{"rope_base": 10000.0, "bias": "none", "parallel_block": false, "init_std_qkv": 0.027, "init_std_o": 0.0}
Each number is 128 + 32 x the weight over its row's rms, rounded and kept within 0 to 255. Layers, rows and columns count from 0. Numbers have three digits each. The size before them is the row's rms in percent of the matrix's.

# down: layer 5 MLP down (transposed), 1024x512, rms 0.076, rows 608-674, columns 128-191
# gate: layer 5 MLP gate, 1024x512, rms 0.0753, rows 609-675, columns 128-191
# up: layer 5 MLP up, 1024x512, rms 0.0784, rows 609-674, columns 128-191
down608 103:136117159123102146151168097141096090148079113078136104096137127119086114172190094148125151099145118043209144157194106115123093159172087130100123114100211150161133150116111150152159144095165131
gate609 105:179082144173125107124094119123168174098177098099129149125158123112136144164140095119183121164121108132046161136056179131131182103167121117151171125188115128164149103131134138129085153097144108
up609 097:148120106112152104167128149099069090053095157161201101114097110184146153142121131124119166113149104141142107104172166149154150197110157153158078122081155120113087111130152089157129121064104117
down609 105:111142076094156116131090112108120129128155107089134113129103086166090078114168117171119118104134157079159155093191124117174170131139100167110106153144166097165058051144148136173154145118106182
gate610 107:114144136116146122169135121103154114102085145149175170114053092128101132140107121105156144137129064137127054105078156148141124188135057179130123076141150141138153153144125129148157130107105156
up610 111:125135121142093120089174129190090105114116144152099134109139119177123112106137156101129159140121162144196111094171128182131141157142178072165113088078168085112044141131137089134105118101068062
down610 099:117079123208104113142107107127099126143078141126059103115099101141147157081136156125126134167180109142138114080138124111164158112154131062128138082096180152136153159167106174153136082166111092
gate611 099:089111134168142143110119131163124104108124127123223153129109170121132093098084158132136102117152094129150148081147121153121139083131135140098196121113150079137143124097118164148142122122073134
up611 101:145124126117175162119099084146144070162130085090124143117114095163182131158126136221143122137135106075149121162150137131120138169136085159221126176110077157180189162112107105115176171160131189
down611 103:141151121088164145106078100117130142115162134169109093138113084156152136167086129163154141148148175094141118085097142137119142156186158187093179143117101102088096147097088098154103117177135113
gate612 099:087080073105133169143122102145134130204162151135231119111158096133132135131115132148078106112140182136155156174172149130091111160132108070105129213128120101160127170137117110168148135149102176
up612 098:148112090106130117106125108154057168148084139124089124125111106131141164113104118135111134161115108094111126061154090150148122100123111169133097098136113118079160143137198193094158095044108155
down612 096:099114133148193113157118135096178087163130159138091123173138125123058158133119167136141089138146136145084147141076096067127116092184146169113167037135120190114128106184167123105122124116151146
gate613 094:122095099130147095135162106179099158113081108054102131155086133098111150144160125119181152164169075106131114126158139118102164109131085055136162123088100135132159056165118108139155112134099152
up613 100:184159087133124079155169167118163139158085135142158125056179125103113165103096092153099106141117227131123157140124164178121102099109126062169100116126128120081107127108178144129119160085156151
down613 102:069114118152106087098168109174113132132144088075113150136164129163144120134114117151162135097147079079126070161129146097059161138111135121154134089087120155130124103175059133150139092112109143
gate614 097:085145097102112108171089141171081164132164119148145136111101118142119053160115174088156104123132151110171138103155118161176111122064126130066124057099121127131043102079114128164140164140173151
up614 099:125161130143172140126109136154152114130115164167172187065084099129100125085060166135154128121143139099118116149143146069108159166070118166167100191135099117095136105151141127096171198111144134
down614 100:149086173087101110175131126138056096089146153114189063132115119139123171116155177106155087137090104075137145076122081101063186164105092150146135170131127110143082093174189130073220167136126103
gate615 100:166142098121201130092108158042121104156131126119096108124154150119170126148127110121157083152066142057122129109142156148113107100110092128127100134124135131115132137062130154181083127138187107
up615 096:106098166129179079160116143136124170115170129135121058135069145158150097117170121135142099167115082137094098129152077130131146102091117149186125136084185125051138111148114100106077077114114069
down615 102:117141138096126105112105114128175122158112157096162127115184183147124153080142103165134165143098121090096162140185125129091158075116214165157110129081123156106122142158172075086117192089121124
gate616 097:151149103143194107131176126108135149113180106160094051125099129144134136154142108115140128202114162118058148087098131128107137124149100071088151108103131156193150098113189113145171026135184073
up616 093:197149085096166108124143102162181111088136152147126119107151127132098150162133143135139105125132167162069123074111117130108184144161150141158101104157056160177209160093182129165091130152167138
down616 096:090103083074144109127125081151113111085119120183131128153093096127127092145106188152096110164103161096084123107100191145143137070114133132115172134116145188121130147076137084116084069126106122
gate617 093:080160140191147155125160116125092111073136155066155094171125101151133153163071118160125110148170153063094114106104143192129157114150109133097127120118157182177094032125122125158175182123139160
up617 096:154072146098170082035138116169174086129114096164137149201124109105137126119092089085101123127099083118128138149116192094115149107124117096186134175141118134145152125132136105131127166164099131
down617 102:150077106097130171080136074179123107174109177096130201118101126105157073081083060161132143093093087188150154111149123160080078144095099138035132143149134137134138091084144130127096154112114112
gate618 103:136148161167120184136086151088115105213107130149177146086120196116162099125128144143083138189169162141117110081164084127100112067144113121123160091158152165129183159103198138078194133121087197
up618 103:137150112210113109102157150046114134135077156056183117202178089124143136171130172105110067158103139085095126040087085146139067157116146149115123141110113107169086197079170133142169141135160148
down618 102:091111112145070086122107157168111105130079122119190092141184065134120138122132115142107121145114092100116126121085173163138108118082219174113150127122099138089107140084157136125113129198178131
gate619 095:131157156124149112136127168125125109125058133134142110076120181193141099117119149107137176092075099111126082081135115141102131124072127107126140146129114170111133162118144178141119193115170179
up619 094:136166137114134162099098122175174134156112159140137130151094153127136157144107055118070107107111140146100052163188141165114133139148144132143114125137204083126109118189120107040088181140156141
down619 098:114126097080140151114104129137135138116212156121137122086155144175147172168130080067167106167115165113114163121111105159112149074155098129093117127127100129107162158142118071110154119140159099
gate620 102:124151096203088135167110171110128119157128130167155075101155112113119159131085209172140167076153190149155173111147125103132158163166134151113111085091136081105139109106100107112127181136139178
up620 095:124164126109158167110144125160082141145170175162070134167135144118075118097094073072140121077134126141128163174152090135102153114118160141056158190134116172126189134106095125150177102120188139
down620 108:123112067094134156117140189120100158160074117119147090189127137160099186113093108092109107096105161067039174136139170139125173130143133128123124098166168129094140172111144124118129112114128134
gate621 094:108093135087120090132158118114113169142119163119125170047138141159140115179146070109134096098103119122134112101138116131074132092143085129102113133107083144107118136082191147076081093128123078
up621 096:142156115054167115173101170106078112101213214130121128155030128136129113167100195131069089105119189095115138152146078129164159104182107109138177146130135099069151185151087118166098100146133107
down621 099:177123095157089166140094118166139123152112120086171128120131167077133145159141162140038196100093090129110110158094121140119174136136170117079132059156105191157105159119060167156105175111168063
gate622 102:197073052164127105130111122096123197120151151122096171069103156087082088142174128130101077090081185130145119123138200128115121154110082096099091145111116100090110092161120140101124121155062106
up622 099:087108146106132135113134168152153173081118125082142116145103089184123124154094137141126135080115170120132068118139160114146078111137185179099183122139138161126111111160123103099117156149112155
down622 097:103125164126128108105167119156119091074085106176135083101182169178100193114158128130152098119142122176077160092159144187097129162117144112104101101150087132073115129108113147112112173121149138
gate623 094:136144147130138178154103095102123140086137111123138097087122128101114157174082112086147109118134103116102163119149169144102074117159125110143169116139136149111088107099112142171119194135080127
up623 097:131125079127148147155147024075107110136183138123116084183130055106106155122166150120173124186078151105058135090140116147110076112131134164137141121129149120107119216151132165132133156117140091
down623 099:141154157096133099131137078093160145136140095202168118124112117106136107124132115173148159140094027134085132097114104152091085121127118118165102103149144144128145101151113158112076154145149095
gate624 119:130127108104153162141153162126087156164106112132083086135075149149095103085115131107057090156143124153101204134125100193183136165133055119107167124139080148120169099138214133231109134109137111
up624 110:198168152165167150113148080151076179151091139097080160067114141181077104153139088158177102082150120105124120112144100102123093138131139130128123101098129051132112183175096179058113085139194110
down624 101:170155121183155133170098121137163112108160123151125176082118134120122143091155118156134140183068198179072061145117101102111176076131149110100114117134167080091176093121099120126077109172142086
gate625 099:156088101061104179117099179110148094131163103153132126206175192125149118186183135148107172156094122148107106166132134100121184118122151143176124171180119133180118095128162126116161141147093185
up625 091:026142097153109156153129115129108152130106129155130165081052138045073089109078108143151186113133132155173105150130171136145116147111128119112143104115174112147123141131125114097106198126167075
down625 099:124142106200129113151134069106069131121216172101110109085131078145101102130125108131083095114123143076143114075090104181115102099158156153137148140074137165123160124143125122180107126126153134
gate626 101:100165139220171105084107144156074172061092138060188157124115141130128141197064097156096147123105105106162116143137116171106164107172107116140124154147171154108113132148145069123136138123060196
up626 106:155102129094089141103177137086113182139180070132078131155135130069150177138162085112217109152147135090149104122085145114135118114128107137173127115100182146125102117112120113124066104134158094
down626 106:105085157101114120114124154126124132111156105112134137134085108092102126131127176106195098123187127149138117168112106103057136116106121126101167167031149124125138120114151104114100153129162106
gate627 099:129124201109142143158139085198121126187117135120129142127084134190158147125178141147072110153149111119072132089123121134106161068093215101137173165107117161123136161080137143129138097113179176
up627 102:139131130117114082153179156164128159103113139101101159170154214173144118143105177074124127157096144209093094163111113052128131153115137134133203153130114150193130063108093140127133124177150148
down627 097:135059108143109123132135122068060074156134150097120105133120121128166096104097120150181139153126156131162142076159087170103183155089098086105128092137137122122143071158044130091089140136159168
gate628 103:136155180122165180134184116132135083142105089136163112084165122097112117130182177113096130129116136125099093107158133171154127127169088196087154141127120085131116106075133090116168169104071138
up628 096:143134118131125148124096121102117084141121102175119119144113122147146142063102136124095147163101102168121099134125091112087155108105182184167169201123192153096177172169098117082136102155140091
down628 102:112122093110119109137132137151085135186095111125140118086103115121099127092087116203059145149145119132097090156164135144127137183091113131138175118104125160127193149095059126107099121149124117
gate629 100:144104119174094143055142155134156176108133109099140138079178089099113138135084111092087094160134139122148094075110119098187164137142161085165198090191130098151126100106093090126112144114132159
up629 106:081073127111138157147045145102081200141200093147138087094096139113129149137213149117135156142148105186082073102131068097140098166143144105095079161105143138133145095116115102086142163153143094
down629 100:132130129133135115129165125064071090112132170138149113135160151120170171125199155132163131089125148115167103142168157174066132100202099143112129149080142097081052091147115119170107130062103117
gate630 097:092152160144192056123165137135120036200174161135167121088046119161175118216127107118159139098170147093130126166089134162120116091078125144106107068115163114108130111140099154184110041164099065
up630 095:090065157132133099083151051102109152201160117156109223098117113150041107148167145086111100146081119171093156128151136091167185192071089147135136073130084129139148116103107166136105068092066099
down630 100:147152128151149135151109154119165153100154113094104135102136116132116155147163122126154109119170155136109076156115123126114058162135137141067133094148177132078088101159116130136156133122109107
gate631 099:100154192144147177119108142159106120130028171127158130091098114106090138158116096109151171120163075172091096146094105190112145154103125086103104165174120184088173129124115165119108173130130130
up631 096:116134126096155069122165151130081099126147185068126129125103076092130107122070104224112145169115103043153144104167098129220074187153175130148079138124121134109094075140122099134139115096173173
down631 100:130115133122123129058152095061165129093147128117137096166130113087144130178127177117129094151090165130148113128140199100095143154116098100137105081106123086153111071091186079067130070112128124
gate632 100:130151147095157172119161126130122147115136138172156134120108140185083133085164053106145130171112101189095103113151180152107107174123102155188145118131136162105129096149134188198104144147090170
up632 105:126126152123172106126185152111083162158098162127092166130175137205115163121116083114195118078090158122133088126145184086084144128172180112130144078128182118162059163116133088122105152122092098
down632 096:132134089100131135143116078084133149129169124131114050133133146122159145132133128115146098122124098130164158081114113072085192139125134134094125095204116123058124163163114145111123146176078142
gate633 097:078126091148125188067121156159151090117143123141153136101054099111082099136107108117161136168161170120118094101138151197123139101168184137113142160145140173137130122149098144125169141203112117
up633 092:149103108090130139111107083116169144153163121155134159094114143122162105162182162119144126139201100068109110135189165108068081144069106123057113074139112120119147161201108097086167132153122126
down633 097:145140092158110109104187140159133092124128100113125141167116131227124155123100086121112099140117106120115138107143134148117085131061094128132193148140136082158132078121039152074127121127124078
gate634 097:164093099123091110184095133142126126182142151121140076092223144162147177138132202157107100117149147040159159123173113165178164093089114091123133185159097168123170182146099137191160123120068144
up634 098:099107089161111105101117124077141061146118163095105103137129125057140158165201086095129118139123107167144133120150096119099112150110134110114106101099065141145161113156089144063122145162124182
down634 093:107130125124076092179219176108121150094118116106159107125136089147125156160085124157152125115106132076117087088134127146169075134098132156061140054135166135114069177166136150166091111168117091
gate635 098:095116135161144153101145096105174083100134142131158140059174173149146131133127149126124126141058131168120174139108122215105186084125189171069102106143129166138151080159155109091172166081123185
up635 097:190099124130176121125120146138128140140109135112089143201144115125163100164096197123096166142119144115126097138140109067078167131104120113160162243154172121124082141146118099107119182140101111
down635 094:102132118137121186106146104092172126149101121093100131140139103149087093105129061111117149103122113112106121134094131140139131124146095160121142132130090146105133176188119168088117088132171089
gate636 098:127139151137148136100093106114163144140163115133126131108124101141112141122084155123129144130096116147162025156083099126122126091045099117075150147117090102101188151135121157137120145156129138
up636 100:139145113127122116122092141109177101106131151151160124140167124099075151127171075145061108090118133127140187092165132152104098167158132131106132194144175113155114096129156105136115173128144045
down636 096:144165189104192122147133135172122107124131132142161133146071050123096081099144141108117082121168139157156200124149098149080092120146114168092176152091150059126205087089163178117112089111120138
gate637 101:142172116161159107186125158109109137151140140124154171130132126132152131121114135205119140117092174185101101108204116171101112131071119120068135130102104132067112162153075163110110090152113126
up637 102:179144132171108140090082143090116105143130092144163122114129112091119091111101106165095122110158199177140123091172082116182090143123141121199140142185112157154133158167050180164119141169129079
down637 099:149106141058138179130135177112200125111165083113166104122124125170199136118151143154144155153125181121149114154138104184213090157094086120193138112150129167111131164108051144189161155125136121
gate638 106:198120193136072139105116115099148098116101177125173077131099135091105138117130087081169069166085192099145139145107151132098160165154101194099113082098125158070113146079137100157168117189167103
up638 102:112096134097149159116131120146070195175135118103106091096184119072136170163122143139108122121121130112162110119093152120129157172153106135095065133204102131141186045158119089111084162145156128
down638 099:114122174114170108137156166121145131163086101117138187124174091123053184108132133101170117141110072125155103141078101122205123125134197119175094123134172122165167100151118129174198098137114163
gate639 102:158144171136217160090130078144123154148124076104107169119098116158117111099148044100125149117175125134154156139195130119117100134129121075086138143106180092165142116171180119140166141120166080
up639 098:126123169115092082162166148167156143121108124185150113139100084101172100130116196101127109155095139163129169075109104133160164097151158125205110131143133139088081154060147152127136090132134119
down639 101:138124077177091109139137099117147100166100122108076156106105127160141096145130090154110113131095097081112087102139126163111114120138108132134105133177104137135039151120098176135098151115107099
gate640 091:090080133162130159142147146106027122173130144172186103075119192129129149178146162110111147129130148110121155150106055153099054146164142105164212110106107141161151118123115166110144092101088109
up640 094:125128079128053122154127114071168124230148163144124099095117157187146113142195188115107140116173129077156118139114192110151085114148128122175141179090090125097121142122139144134143128107184192
down640 094:069155188149163112186119163169213163136093159114144068202089140149103176096090130113150126131122133150131110159159115098144153129088160101148121146156187115106091136091141089121146088078114092
gate641 106:126112186155092115151130093156196108126112047134168063183098101136152140117089074087134052092112095200170082137161152129097135109156115102051063134162106084166118182082128105147118143095096132
up641 108:128113149147146126092101160103159037139140136154098098116127117141120135142175144141135138150078100087141149099151104124157170172120087169117060171123073203107144118112161102198101106117102113
down641 094:108149161067130148103109156181195156129164140126111119137127102135127145129164140181130153089100089156095142122057162151131145155098160111204120160085125159140148085163066140178082121091109105
gate642 090:115152104188116093133156079085151142146151099130146139062189112137139151075103136107064095191101138145128172134038094169098170101115146080132130183105127114125136189110157142204116158098171131
up642 114:060113111113178134069162185132187108115103164118156192092082152106155123171088057132229160150120049129109151162166143125143147169171137155136162099110171129120123139133138130094146120076120096
down642 091:034053155135172126142134108114106116083092091043125127187058149101141066090056121171110131127187137121192118108135132162146126148165126141147095157115161155168116120138109068145142124107131110
gate643 100:111157126127114107096132170175145137117071088072077122105091101106092087082123122117093068102105091154091151133152179198080107133157129163108151158134141063116150137103091086127141135144093091
up643 106:121119161122145165135123061117156176112147081197123157138173133146131128084135135128132088139121121151120142119164137020081148154132151093112170139091078162114070114110156149149147141103149192
down643 107:078091142146190145136140142082146145121112093153068178197064165068086175107177205173130089118147087095199143129171092141076138119056125143127068148099128142080145170108123157178136139150154151
gate644 100:123154106142173105154133120128119122145134106198107158125144199115057143129127087176161137060169139188142113129137103112087071110104123104176097095066124133112082107162119128125071147174062091
up644 104:148102156189097082118129115127158170056112153162105120078180147071118186135146138113077116112176055183201143158152107169126170141222081077146161183118118124152107079135063149163143158155101147
down644 102:106131072084118096078183165161096192130110138104076094140098134082129117123110174117130084088125132155058069156162164138113146155177113123109133149104142153123137119144123124112060130160114152
gate645 101:176099078135107104102146161173135141149098109154159146076085097131101141138123109142145078141104108095117075071118148158150171136154091124097145071101151112136190113110162156171099065126162143
up645 101:143127189146096124101184169176106134167121137172039119129133156255148102085116106147090113138164150159204143103131180118158063138102135163110147096171106136151099147129098121061145152085113110
down645 098:146143127146189130140146167185167152116144149128148125134123077176095123102067099127158135149137127126138153097113120110190153145092142110054124094138113096094083195123130147105137086145139094
gate646 097:185139155065142157108175141148179104143115104159136179112127220148094188103129160064123179132143110137100177142171133104170090157184090144114106127141109132084155073190147142130129144099146175
up646 105:136130068153151098122136119112124188162116133156116136124141102169125155120081181041112129109128121103131112133136113127128131100194132189160099081137196095109131122147136194124127099135134155
down646 098:080106079124175089157146107163081126166132075124115128129080150124128115115128087197069113142149114134181096131177116083153086084098117131088098129129162163180195158137083126125095125029126149
gate647 099:145169200136100189196135079154134109116087124122132165067105156143131155142112083142092137068052075194136147120122117213115106175092116050161154163196135125127179158193143104094094214143124149
up647 094:107146153137088175140208171151118167111120123095099133151125177142146131114085164166108129097122191146114125170094093136156100121140105143113124115128134102155187162127163084076132090140113148
down647 095:163072149140186112086128113169164110160201083121097086159105097172098148181104111109179153134150096160184136113092105126128088139169117121151191140150155111153120163173189115143122152115112135
gate648 095:080158140132115130121146103147138065153105092191141108122163116092137134132090110114147159145182131135106160096172144075068133114107158065164116161133079137113155102171165111121141110144113173
up648 100:175140136137123127167076136150111166091103118170140095084162156149106156118149132166147157109090124103100213160075132086105136148153110142115092146124152117097102091152136145099137112098123145
down648 099:103112160140123121092150087109148135085084191096204087135147166174104108152166099105079071142020120094160132130132113093109218194137119203144126065160103097136103162112167165124158118106153149
gate649 096:117177143117118076115115124142098131133091165171224157066138151127142152071189148080168098153138131111094084057090137143142142104170109112079076121114189101072094098094095111130146126130156105
up649 101:152154175139170080113109101142088173143111110134132143153103150117137127196111199076107122123092099106106137164122147098114141122173115135118114077126154106124053194048130093140101115211147119
down649 097:098170103124157162146116088064076127064094120133116122165147174087146116153139144148122120163076084141122094136147122117152119141157173150109098122106175182144067148109128137151166100126113099
gate650 105:160121106093118084104174126126167162116145096155154111141131122140180108078105153146152138139128116114116102153148133149059121113108052099161104161111149136148100175067087121140174140153135104
up650 101:099141125124170108163093118093134175121114087112146089141137149120195133080155150136109136130131105106096109154135088165076116103121107142148151136133129110151157144145109121116076053119132122
down650 100:159196075136179129101159147139090141135191181118159102089128083123132140116172170152148120127142106085024140090156130086185161091133062139122156156191111140157146147125087148171117071078162093
gate651 091:077084177207070152104115136086116138137096094144183197136137169142148181093087094094161137146155140167101163116106109184128159134182185134137157103086148072103173131095128147127120191145117101
up651 093:145117140157129194097086160115145164102111159112166148208155116148101053148114128137149104138077085076118098098124069121141127106182122134148138115101152154080149169148082124118170107130136137
down651 096:128133107116064153126104148110109069210146124072101139161119125075180061137081127166119130140161090122123186115165164125122119134128132157134126114147166137098214122104075104142133059125181088
gate652 091:124086167164177129156114157093127124103156141138180104181117092131130110121135124170141111121172153161079099091159148168126174170144128126126096163074142145152148081149112108189192093132148100
up652 102:186152147130104145179110117158092108111084163147112155119108084156148095114135155124103076204127112108072130127129091150110117067126122093178120171131121137105171090107144166131167129122111115
down652 097:109107138128167104107107154166105124130132125177129110158131103135137120180078094092117181044153121163126149140143164097167169149169152131102122105125158124099098094178148136119166124073156114
gate653 089:131127136123091066151136115091094194190168110092164080099180078111110100196172133099151151164109116134134111142191129191107112107176121123139124189137074114077130148154122124112146138121163150
up653 093:101127167152167126133168158144153128114142044134128112135175145117163123136190131178074185121162157134156096096141178131106136068120165105121164107089136109064116150125151162150098151157113194
down653 093:134139100102109092168164087143204127107127126091134109149155123125097132173090125084074101145076135148082137084122100137136185088172116145110109040087113131139116080071121142176081138139114163
gate654 099:144166095148113164164154105141177148088153153164105081100118123096193152115121090130091131132147099137094087172154142166108149116119070172104150160135071125107109104105127157141095104144093186
up654 099:146091115167151097105127177149057120080180125164153164125108140105129113131088120145131106168119139086125233167113101121097140101133130105156185137132098154122083054213131123176127168127081116
down654 100:104111112054135171124086124166106099091074100175142128136158109175144146167076121168131106140071156121122159101143123078195149086133134132159106080145130145170122178156136151123111154130148109
gate655 097:140152105139147187152154182171138122105165130070151126072108151101130173147156094180158153097125153140153125135138107151119108099143084180083136138128133136099086117105094154157130159164194169
up655 099:160066144096152049118163116121107147122120102202121138123144133138097148146169103116139173143149098106125183144136109135114167083144159146142139123125094133130096124106137097134068144123098116
down655 096:118144134110143156139154098109107133090117118044030121090066121086188116159128118159169177125135105058151081158113083127117142154168121180198165196188118139073095150136116072095103089173160162
gate656 098:096090133118108135144166139065086120144142135110212149140138111104168104134189184158148145122134151115055093168137099150137139132143130106131143135129103094140150150162114100155094152117098151
up656 097:127187173111115138170125162122161107097180125161162163119149156130064180116148115183146097125083084121133160119088114151128057090133163130121153122157144133128134152126114097124140145130127107
down656 097:149132117166108147146092167153081158198069137213124160121125080128190159144166117092141118157091124149115100178107140123143107129121045128144043109175118173127113037100135094176132113131170187
gate657 099:131158149153140126109155150130109154209107097081136119138097067119134123105130120135142129103077138151120128178172118109104132106163037124164131101109183114108049149103116138123128079129118075
up657 098:141143125152092085115134172128158111167152145139129127196164108145121098146114116118126171105092150131074078140118124031121173168137098162132113122087181181087095137182109153063129141130129178
down657 103:160168135097122144094106074114108114144119119152076153106192133122157092168067175124109106146099125146095154102125127115141160178128148117077166075115171159119047152053161117155186165177094119
gate658 101:138103158124062078161104073128108135141139147124160120108132081157120111110121136145131113118148139151088109151159143124132182164158093052079110097151129132107112104109130090100191109123168111
up658 102:147121142136058171131177120129146047150112105105089112121133140153128167111149117127102098094182160115125090136105131110116161161069121068115138120095120124115117107135145080120157116025082102
down658 100:070113076119102153115154123109092134109129145149138157094136159124106101062150114151141134104091101099124168158150125109097137161119150095146111154128155153111058086193132070106103097063109158
gate659 100:093108129134157146095188101084093118100159106125068133088109080110083091180155183115120141099165116144135085165136092116080134140130104154126184126135092116170170136194072110161185143144108126
up659 096:118113102111148128138191091106138140136139127092147134148113115106128091134132178062183151115114099091119113100117148087086141149176122145121136182126093100155173129135064085106198132103157126
down659 102:166152112117089107192115152126154122175095117166186114136145132147166167136134056140058100185107120136148219129138117156169119133125155123121108129123151133103126105106170172144096132115134125
gate660 101:104128045114168118115125125148137147156105156136144128107127145141119089154149099110116115151175106132121119189133135121104162150126144122090099100138124089096159135171167098130148113159098101
up660 102:148135177118135121091102130077125205103098176147111136123085112148081096132108126086148127170172133178109107114129108114059045138213121149146105141099107120166138095068130161136117173128101122
down660 101:060061068115139127127189120090125102126185147181170149112117130133050141137166133129093140112115083111127167147117159129088158118133119120170104155164163096106168092105074105182124075134161122
gate661 097:142192103112140084148157121095136155174124119148126097103152110178089131127094104111091132133145126146165126153076109110106137142118166134149116129163124114102141098087116131137122127103137142
up661 099:138084102139165128129145093106150112099104100108189108137134130114112145074079162163102181113078054098112158150108156112146121128143081068142145182139156126110148142118108107132100148123176164
down661 104:111118106167156148144146086110193074098163131130130116090138168144101093143153120095122144132090093112121152079036108147149152094097130123150113151112107099101108116141136117121119169094161110
gate662 091:105111107130137101109114164151128085114128063136142115156145167100137147124198124190082130162085115140175119139128120126176120138170099167177087164100163151129192126130104136139152126124167087
up662 094:126144129102131114053101107112099142104132141153073089129164165121133134135136170133132076094111099176136098107122170111141181079151115134148089156171138078145139128101098123164148189154158109
down662 092:134149149121089127105123131181144061090133096122167154117090140152109158091210118142162098098133188135121138093130095107111136117108184132178071146096094170127152119116117099167141089147140130
gate663 107:126124108155138097122147069190087106189171147105140111152117106143169178114158103105122151154135116156142137139137121102122083157139139106077135115195112099151089166000109119131160182171095139
up663 107:177142147063164181152169150147121113158038153135165126096158125078120142166166148154136121101136126121111151071137169127106156095136156140192112089124062158152177138138161175125117152140131190
down663 107:186081104154175112116074100139102110164140100165118133126092078124158109190131148094157098178159109120128091111129121144144106105133140117123126148089133189152128101126107157148114130117145079
gate664 099:109142147183159206170185120119150197159075152128101163131114137114082091137081117133145154173164095086082127126180175165128153124151125148123176112163126130141112158175151134152119105129137168
up664 096:119104135137096082185149070116175092142128079106144083146115161164158135139138165131092147172153039116124106123101110073108162155128117177112069184130134099057125059080086130170174216114104130
down664 095:102156177093188155187119111083158134172181115170115133100136052088169118139123119131133167106111120124094138066134087153125177128128133164047159153077147053083154134129089111105117134118172137
gate665 098:084164113121106072144121103125122164159142118157109111130115157037124105130143175091115208106106190158095174103112137112146126109180117162182108086111148116075124136122133134144173141169136114
up665 101:147102165107114148092067127154160082093126146094139133105071132106116156088200068049121160127124155110132154089141195165074153156136148177101187133149081127150161072105130178131167172102103168
down665 096:093101143109162121093114175227078130126127120187098113144098110116086131096138179037142160164172181128126155083101160073106089097143120112167151087100170163101092093198129087119076106178161166
gate666 096:152110163158118123118108083087138205166100115191108120116156177137145134143152090109141165138094136121137100137141130119147116129172137126083069137074172088176161135126109149080160158205135118
up666 098:140135087119092188215120084157131086148142130126134163119149080129012151181111092153147134099122130123101148144170101117068152141110164139133124097147128130122188137146161124095141144136141064
down666 093:145147124096152128152105131048140085164167133101211178137121107102096114167133067118128083064138109174115103132105118147158099112122102087119162108132093130145139155136123121133171102091176168
gate667 105:120189136096122154213163128120062134169123112141154079139207130143148088129088149101146155136155128143145117168049085108135176130108102069116208113116140135102121127152127103103174083117115105
up667 104:084106141111138121076108148116173120124132178122130124131163140157140072081163180133146178120090083154105101142103157139061063112153160071074135053114143163142119137139182167163088151129131123
down667 106:132106097110099085061099179104151134142122184071095145132172135148066120123108147101147109099078070132124128149076130078086166162141151130095130155156131157163110122127140131192171123094063111
gate668 095:154156122145168121145133142097112115155131149156156102088114124127186113110146082138130150176107086110112055130080139172116117164130119104184130148118110126138117159149066114124117131132104156
up668 096:139093135123128133144129143175129077085158050157156120076118173105108188116176087144140106183114119136143137094126167174107107164135158187139100060096153128156143107078129113125102100129139131
down668 099:096097058086160180136135168076081104143167137082059100109158091141092105062081124126109097143114143175132126113168125098146121105090118116145186098124113101147098118101119045158111067087175165
gate669 098:113094084071146106147127152084152124127080087099111156135137109118123107150118125155196183138119127130118112129129134146143079065185116111158126123147155096139109171120162141137131141142148095
up669 104:085124151147107127124154121117147138129118108167094079082111155119218101097162120110161134077128078130174135132112115138078125122135117076070039134167060097103123065044162098133135142123126177
down669 097:184165128141122111094123052190141107123166062146128169173121113120082138087091126104119090159109115125142093065135115062182130129125104143152110125111156134190129090179069133134132109129157072
gate670 098:114155088084145132171134165104207127146132156141118152103113116125096090121129214132177130186152131153123177118128212167087096091145143142213166133152102125103070114181082188123096156140172147
up670 101:126111113148106129150155120120133165106167129114123072081116088141111078173119121087115138097085134126096044136145166165141102121094162126120139165163159138165164165185132138118123113127143124
down670 093:077108161074134090139188136058114147155102126048086088159076144107162096125120140197151160192135080128122118106145177149118145136140131124096170135099153135140116088126113205146114113134184141
gate671 099:148180140133039064104119141132196119185132140096149162137143185124149147117180140111112153108117140136152113119101128195129123109110200131118133105130082149146091096096160137169127108147165157
up671 099:078113126099082083121141174119142127165105118103183116082102106161171155149109154159115177179111185113165150076145181132162138117128108135147095116120117148083141077147147116083120121103090092
down671 101:112163174095174123149143163139126150135128145163147102140148130134140157109135135097186167148108101080160155173145130144090169139091147121075205161094180071157169120129079116106134132119148148
gate672 104:099117137083177094159138153122106145131085144167097099122134153116041150152215171091064093146110105169089134121118093140087113126091212052126167141126119145200100155161152158144164167142136119
up672 098:101101049132084142104125119127127123186108132142083074144107117194080094110076104143123115127123119126132097135098144119136083148117141095123109105071170144087188162109106094105141111131094111
down672 100:069135111141136098149165189095133139127129127108130146135162128176132144159167091122196177117110138117092079157154074121103143116138146135095108101115103111153154137087124058066118107136148133
gate673 097:180145150151121081153083188184166131146131156166093093126159121159173189098165146133127157113113130082174118100165080152166125137134116128119125130151171153152080126124100170153124119088101107
up673 102:140148162144153143089142116116065161111122078111107148107122161161104140178091098129146068143104147088107151107151102160130131086119149176164146150120153115162127218158168104105120215153119120
down673 100:052178122135127109113098179100122190120179106133136097149108129182110049114115144144147153146163116134088156088170121156081179101148104128158117140135111137172190168135116121152157156170149147
gate674 096:142148133136102176159128089170108086135163127179167121067147104128119111130148154167085085116143210179143112167175122173146186140148130164116089173107116153109132173106152128105135136106036174
up674 096:109073104187125121129109176102123162117137104134184153093172191154055092128084134128165134120144105172145087124107147163075147154083132161190101128155185079128077125171183095149107099074077100
down674 095:099178092131146159091129102105109122133164124096158167092143140082092162140085100112067141158183105164171162173134124164108119144145147144151127149127153156058077121160147085040124130074147074
gate675 099:188105133083171132180074126161123109093131156079158059109165082162188200168128137155087085143094124104129101157123104077216111081137127084109170129138159164154145102116117112133152048101125170